Part of a small language model's weights: tied embeddings, 96M tokens.
Each number is 128 + 32 x the weight over the matrix's rms, rounded and kept within 0 to 255. Layers, rows and columns count from 0. Numbers have three digits each.

# down: layer 2 MLP down (transposed), 192x64, rms 0.144, rows 132-191, columns 0-31
# gate: layer 2 MLP gate, 192x64, rms 0.112, rows 133-191, columns 0-31
# up: layer 2 MLP up, 192x64, rms 0.107, rows 133-191, columns 0-31
down132:148153116194114158106091128102122140117174128151162112147058097110101174182066128150107127153107
gate133:154109134114146191144134145146078118115131206127120112148135189120137153122172111152123089115179
up133:145102126171131096139117129145133133136110070121168121190148065189115140155067141149117118156126
down133:154123145107137180191126168153148080118080210136112102143108161153171161130160131115125120081184
gate134:080076072189181075128129158193093121174156154151169113149158187151114177088206139107134169087092
up134:140136153115109106126128191067118115097152139147129122128138126184110135129107139119129108124108
down134:114035103166163129120122114119132110146133186092127107153075092137140184096122100124104136188188
gate135:141174113123083095116117116168176131171146079092155118203144120127106125145125124175130136181086
up135:106126083098152131119168115129161157077091128128047103142150084198102171165128182190155117090108
down135:107142170176159143113125173059121085119133174142121174072102163105118069102095114065111129138138
gate136:189146114089117096166146074147139118108124106136120147102134155156122118092140158178127173109075
up136:115158150176191136033104096088139120084113092077158148131097107106133127172100127192145136123136
down136:123072158113071096218166180181110131148130182191117108143134139146135108122136114097112118152144
gate137:155089136124112103141093159167128072165109132110169048138090164173208104113129072146187188119130
up137:138163131091065131117120168128126079129078144087154086079168069120107145102178167153135148139089
down137:083138139111143124194135128154166118067199120169131199150104108110074124128138196115098128166117
gate138:170104122085059158171165115138130142091128129114091144160093129124129109103172127164103166103124
up138:133170124072089123098065155097111124138128142106109125112080174123122148187125094082140169129130
down138:131090147111159156151139103163119123077135083128113144154190098125124130106108115130123056095144
gate139:089093158113096141128121177116071124130137167166181142135135038161129126153154137088091159088130
up139:065143096179160168112162116098190129157122119089160105147159091131148146099097128104088126133113
down139:120114213124144158083046181115104107151100139117117175117165079167127173142163167082131134110167
gate140:102089127124099143121150182127131168111125147122150096137118109081147109105133165170153163136147
up140:139090086165118119072136113142141068084139120108167108116131146175125101155079048149135100090173
down140:130119162089136136182101111117113183168114104135109165134111072081110184078145216134112176167108
gate141:132110143162095117167164117114157155147172123099149114078132141137042075163119109090145078109083
up141:141138132081160109091131075132112092119121134180132200079160121146123093096131070124060088144146
down141:117142140123114136106076169120166175124175119070152144127057172123113145127164140140196122099107
gate142:097134106131149089163157100150159105174101100112087123102084149105147093086149114179095092143092
up142:159069103149172111159162144124096167168110091077108147119112157133097140093126125164078075169145
down142:219103128092180182100104106108131137117139159096193123117165144168101166138175110077147141091104
gate143:155120089129137189170131122088124096122073143090125133190128115100137092201128162142173161147107
up143:095138125135098081090160137112078093135098124132135174112176115090091054160141124157097151136095
down143:170145162094153160139107087146206145105198138132126064145072158159129115090084092124140093112167
gate144:151109158107085148126177110154088130088197110126149106113113138115106113113135123156178160121138
up144:139130119158125142079165107066086121067087142145088117135160174133078053157128148167172166140144
down144:104121136079149140168085154172153128160145145103163157127070127136146181062118090085111138094094
gate145:111105119089097122118170109081146140144113120179158143146069142095132088129131124141134111162151
up145:092127098124117131107069165139136099098092078126127114131121131159087142137143176152152150117102
down145:159144142143171130134161113144118148151168154112116158120167078121128160126120145122088118097133
gate146:065160126091111084148083133120123134152130095150121148127066123195148186126123073154189156190119
up146:118149105068076166121093129106116134121134056141170193148104140116141149146073106133087112117151
down146:157164148195186091140144127181100171176085144101104114176131120184115158141139117133160151152079
gate147:095180149160168131173082121081108129137061119114118126167090081153074129143120111088157133156120
up147:104152090083081181167167103171097155159139114120109130114151157126138073167136115061080128163053
down147:141069084118138102097133131110172176108103155107129105124122114134134149116153093158148096111108
gate148:200128142116150080099130111167067091122110155141087084070146134089147147123112127082226160153151
up148:167134136092128192128161077177147115076131130140085084069088101142119127091063140111179077111122
down148:053148100111097111130096135084113138140172124136165182146142163133094115140186086149085153102133
gate149:147142154170104087120115116199157110066136165054152148171165141093104113171132101109094119101138
up149:158140118107172151152133167141077144202190142189133075144080192117168159090094136138128092081150
down149:177119196140112116159121168194164181119167134120125142159083172104137115155099118083069090140119
gate150:153084143131072109092112159166149134101136151105062123107111134121100148111128157108147152160077
up150:114168139125148120135156173187109098224131169194138157119200125133122137143123126135130073141132
down150:088110113114096147114067127126153105062139137076099126119068134125122158088144139134153111129143
gate151:129155062162097127096175082110075235124111132089087147126144132091126136114158141103087121152155
up151:150111098088175175131152139188069101106113059130128098126102168188050101080107203167116141146149
down151:095099193133103061134079125089190117163168174149093157154105095125170138178120087129151168101122
gate152:125160142129094138036158118141152091112181143140170117112223106130166108160105154047110158103199
up152:161186091128084110098158169134056124143139112080109150078113164155124088137033079101145130089151
down152:139076147120071118149119138144132157119064122179135106147093114066144174117189170116127116189128
gate153:156109138038143222136085146112122173142198134134139136173146152145161151073103124115145110164105
up153:097128089163088055113088168064157151081199094097112136140132155105149184127122139137117150060158
down153:087144133078126203126125144113095152186161113093113170138114147129158112082171144095109112059101
gate154:155151106093142120132109109133132122139171060135089102136157176145105151122115143127155155116078
up154:174101074101172121109090169142117121182062085098051131134184157170096187099113133110138161160084
down154:155090139126156119181139069125097178112095135157101082098155130129092136087136111092082158122048
gate155:103125082096148164219126098159094145122129131105124143055109112064139161126082150153168157156144
up155:170112114096107101179144199067109145115140112142170174147118080064155149081130132149101134152168
down155:122117105154140136067120145139144159171148159129104083160124167183110140157193102128080071116085
gate156:098179141079168119111117041136167108126103170158080137136119135204131135105110059119140110149123
up156:095080076163161091112109143071124117134181107099130182123156116108158164110149183172113151093107
down156:115161160083114101116131112202099103141104131159143150164101102159108124117109077066149108141120
gate157:174125126107099172130079080122137116119078084173070124091072146128170191193109177128192205058096
up157:101125110112169146205150070125143152084119133109142139095057150141043103148136201135116087143048
down157:152143185134123104090137124127148175176142196133082171150169089106136085080120084062127150145063
gate158:156146087140117081098188166175116168082161156130136079147064128199099123127147068079161135109140
up158:150078127061140106146150176150188149120155152150162090127098143102117097199114153163124120142136
down158:178130114176095164168143063152069130146080143126092089117186141108111160142139122131092112104101
gate159:093133162089111134123181113159135108101115147128210076125085158105159043128143141136195130100114
up159:127089131092119117111165124110138184105118133143172144092141185111087079110182172153189153142125
down159:182153090114163128161118132055117157118166099131051164104140092118047166139135088143119140132141
gate160:131114149134122116143071084120116163147155115120161140112124118125170177110160130112075106189124
up160:167164121134118158100148108161092134084174119171071151173097143153101153145122147089126169068160
down160:080155129158129175124093102052099171145146133133177110109127109091161153176138124110057067158140
gate161:129159110163095122125141120106165132131153101099155155130100069076087109129132196208146144161176
up161:147125102104137150095139094105115169167143162150141092114148145155117143101244120139129118184082
down161:067104130046190143189081128092133141156070161156078106123134186120142194119139078037125117083088
gate162:098103138072090109170114139112094118081155145115129181125127198120118140124105125122122149077106
up162:164144086110092108192091181141117142090171113070133125127162154151132157165106161144125111105129
down162:166151174188137187088132076151163141161072173164172116085105091127129116111138135158140129142098
gate163:144143077153138090150178120074150143163080140110103136148129089068209126154154106117142107114131
up163:151075046163078097157190102094142113104081073122143095079131101111188115123130132135135114126148
down163:099145129076118161092095169177129165096147120138126118142108149172037097129114125125116138117126
gate164:116142136097107138131176165128115132113157139110110102109117079135077093087104123137157140135087
up164:138108130105137165153085106073166151156110113092159127115138116074126108160110177100073148137078
down164:142147128153117115115151123165082084120153120142077096151121163178136143143161050144145110129160
gate165:117137144143127102129117157188092151157139130118094154038115201114080114098081072197139177151154
up165:127108131109082106107131163149104148153174162103090133115126163121089134071164096179107108096117
down165:133139147135119133119132086092148097105190134141154091204104103148189147123151191109130100106094
gate166:099106116117201134189197149127126162115113129129112153130154155162132098144142082097114088063128
up166:121100109146123088129195130093091149157070135134148146123161133199088088139132059086114068164165
down166:156157102114128096100114108088145116128098180128124139148186157146201142149146134108124099143146
gate167:130183106138122093125135140145144111155111112165150105095204087088125151214088146078113153113109
up167:101149149122115100147124154145137108163141115114127091071146067084066144167117162119093154162093
down167:133100135128124143142090112114108154101104132076119110116084183172056121055157151143113110158125
gate168:129068189148135087104110086145150145106055150156125106073136106126101149139115144149074112196118
up168:058187126157157125156100158127161140110131088129163211151144142105161104065153084194145131099116
down168:173058158130123092109107090162122087135101172147124077120092114138089157175119125096090132186154
gate169:106121113092143108091085127133129175080100170089135133105128101074112146145114143131116157133191
up169:191161162168102136105113138143152144052121138078072160139103123052127138135114136177148118097068
down169:097098054120154110129148135170154121168118126198179084131134076187118139129115143086118150123189
gate170:232112110151135105086152070110107136110124169056147107201162137129079116115160103138138098162135
up170:219152110096148119138176203146102139103148126046133155158141161156097131052150150107129160097102
down170:084132130085146146152114103154164089133088136166099107092101098135129118127070129172063120146162
gate171:085153131086094106169132134146150146186161131125115081123122116126117094115197149136139134058086
up171:124160160124111102135094141069192139098097144079156092141102112072093096116063126158137154113177
down171:142122120151154123109155076140067106128152100177107147104157140166154203162151126105064082142075
gate172:084148152138115151103109169141069168185084100167035064106080162162135210127120119131126178143082
up172:139079114167108097079121154172139158199079088100068089129060148134137110113147146146160202172105
down172:184122114118141121110163107139150049069182150063163164111132080130141038140179130120118098125160
gate173:175091108133140105145130113097141109138142146168037110059172095168144142097140098158096137162122
up173:183077121172136108112155141123199159098175157163152140055190117127129150057127167116129087171124
down173:115191108123083152120145139157129112143071129091159149188097134110095052191122136107153169135123
gate174:090103197106104140086089134116140148103097147178108144107118107152088144108147116123195120122106
up174:124146112157151117087151072123091086147115169220100164113114176103149155119127133095158120129135
down174:143111135113098174121088169115164171129086117069133108152161100153068129150104110138151147129148
gate175:129164109116058093175144134120162101122146085136158129157158152125164129155118147152148120160115
up175:106130182124131098198126120130105144117081125187136137138176147137120124133134132150099095130116
down175:089176095139146170071092141109130129127167160136143152082092152106137147109144140122186149177129
gate176:149100145116086100110092188125080177146195125135124124149080179121138179082225085149164102118149
up176:119095148139166092105131112169160105134107138079078113131158151159150098138087131154159076132147
down176:138132173103142095126111232163077150138131125155132164093102104110137146112189079161143105167168
gate177:114182113080102124159143121079123126139187131097085151167110157150100079132126092135110118131168
up177:168194107096115095083138192120137094127167186105113123110116121158173076132129150220157159155124
down177:124089175148121218095107119112140172158118113145190093169113106121133143109077081123162117102052
gate178:157117190190117133155192140135065137165118141151157123122174177176138118033124137111124098134117
up178:146146151079149126142093146099050076114102135085094087122098122134134145154133157108124118106115
down178:125128123177096127082138142149163178131163137179142144127162106167166099091107114138116126134139
gate179:176109097128093113126151132142157108112119108133101142125127122175177122067140083158130127132109
up179:133106105075140106143124174127128142142093081147133149094094147129157097203167127147150143177038
down179:142148189119108158151116094144079155149137156114157112135127131075068117159118165101130133135144
gate180:168123100105185142102133143166126165178091127150150160105144195168117115089118130094167126104119
up180:150175176134126143126097103135118195115171114159091168124114132153156164097120147147105107172097
down180:136139107134157098118148148115104105173145141078132139118119131161146055151143136108154126123159
gate181:134122121126103073154131137164105074137105150143151148143141136069124169080112097097048084070171
up181:150123148082171073124154220163154138157154068139123113127129123170084109125101085110198116119131
down181:145162103143096166111177214070183140107086122126109145172156133073090074119131096156098078075107
gate182:108052104141143193104081161085093152134150116161177239074108117124124194134171114132126097159125
up182:178160138166089081132145122197168160120122152119130092132217108115081145068100177130127141161078
down182:072092127158151139132120168032150087129097175193155131114102135125120122078126126132147123155154
gate183:108156159180154117099106193156150171121187149101142166142164064165151115134120135082180077176044
up183:112096094130070078152133108072161048106161090175084066149077135143108126146171152156141124148126
down183:167138170157157124127124155154139161178236154130124158151149057119134124132080082094167109177072
gate184:143121131162101173167130122121127141089151152142099163113153116088099143108106136110056135125146
up184:119090094096109099089119143123094137111160124138135087139128122163129160209128140179128119122154
down184:131109140177148123163147145169082097114104134170090155147143159104072133084113159135088120124087
gate185:172119111094115106089141099128179195149124129167147100117172137107106140059125139117160180108160
up185:207137162141115093153167176120135122142139123158103155142176104087135092160162132137110075149162
down185:128123088128134130087082060122197117130095138127125099135136186161108158093080128110158237116129
gate186:126136076132167104117146114121111138106098150097103072155156117161133104141084101130084095115111
up186:127117055105142082087128133113128126116123062089147086121126145162117138143105152158106198154084
down186:146104135155079153123141149164133119143115132143129158116086124114114136104184168155176157148151
gate187:124113130128100116154130144099147205123174161082130142100093142105144097071140103098152141187141
up187:134141125182127153146139191095108105140170076137130117090174163145169135085121146140132184065165
down187:136122135117124123115101106143117093157118125112113152168081115138123108197155053125106112185112
gate188:121169105067135149162138090203101101192147128149115151135120155129102142120140094155137173165127
up188:138142150102137134116116139156145114209178179138149117112112135138118176130116122157094102067112
down188:101156094112121176140126149149172141058140106096123125121112125128084070103138168133184108134112
gate189:071116079049158120128120094116085131090110162109123154157142129152109090133148105124199073136135
up189:107065164159152168134120191125103155132105071136100070182080124117112096190095173108100124105117
down189:054133103123146120139177078123120162080092158157107119139146138105180097107171106115233081149141
gate190:121049149067108124153139180174136121132112093116111099093134097179137117140222174155166141115121
up190:105146127103078135143124158119093127061116089184082087155129209125073106150113103155098089147124
down190:179096139131217134150159096167143146158108150109105143086136093181155145124166153120176190096129
gate191:114129084102122149079122134124051148156079137102104086098109165111131171104161134107135121121108
up191:103111105115114071171133142166098132187135138131094137118204151157151151063110094138108141161157
down191:138170182119098186099126139082136081110163122101128130154078100086114071136163130105149111089124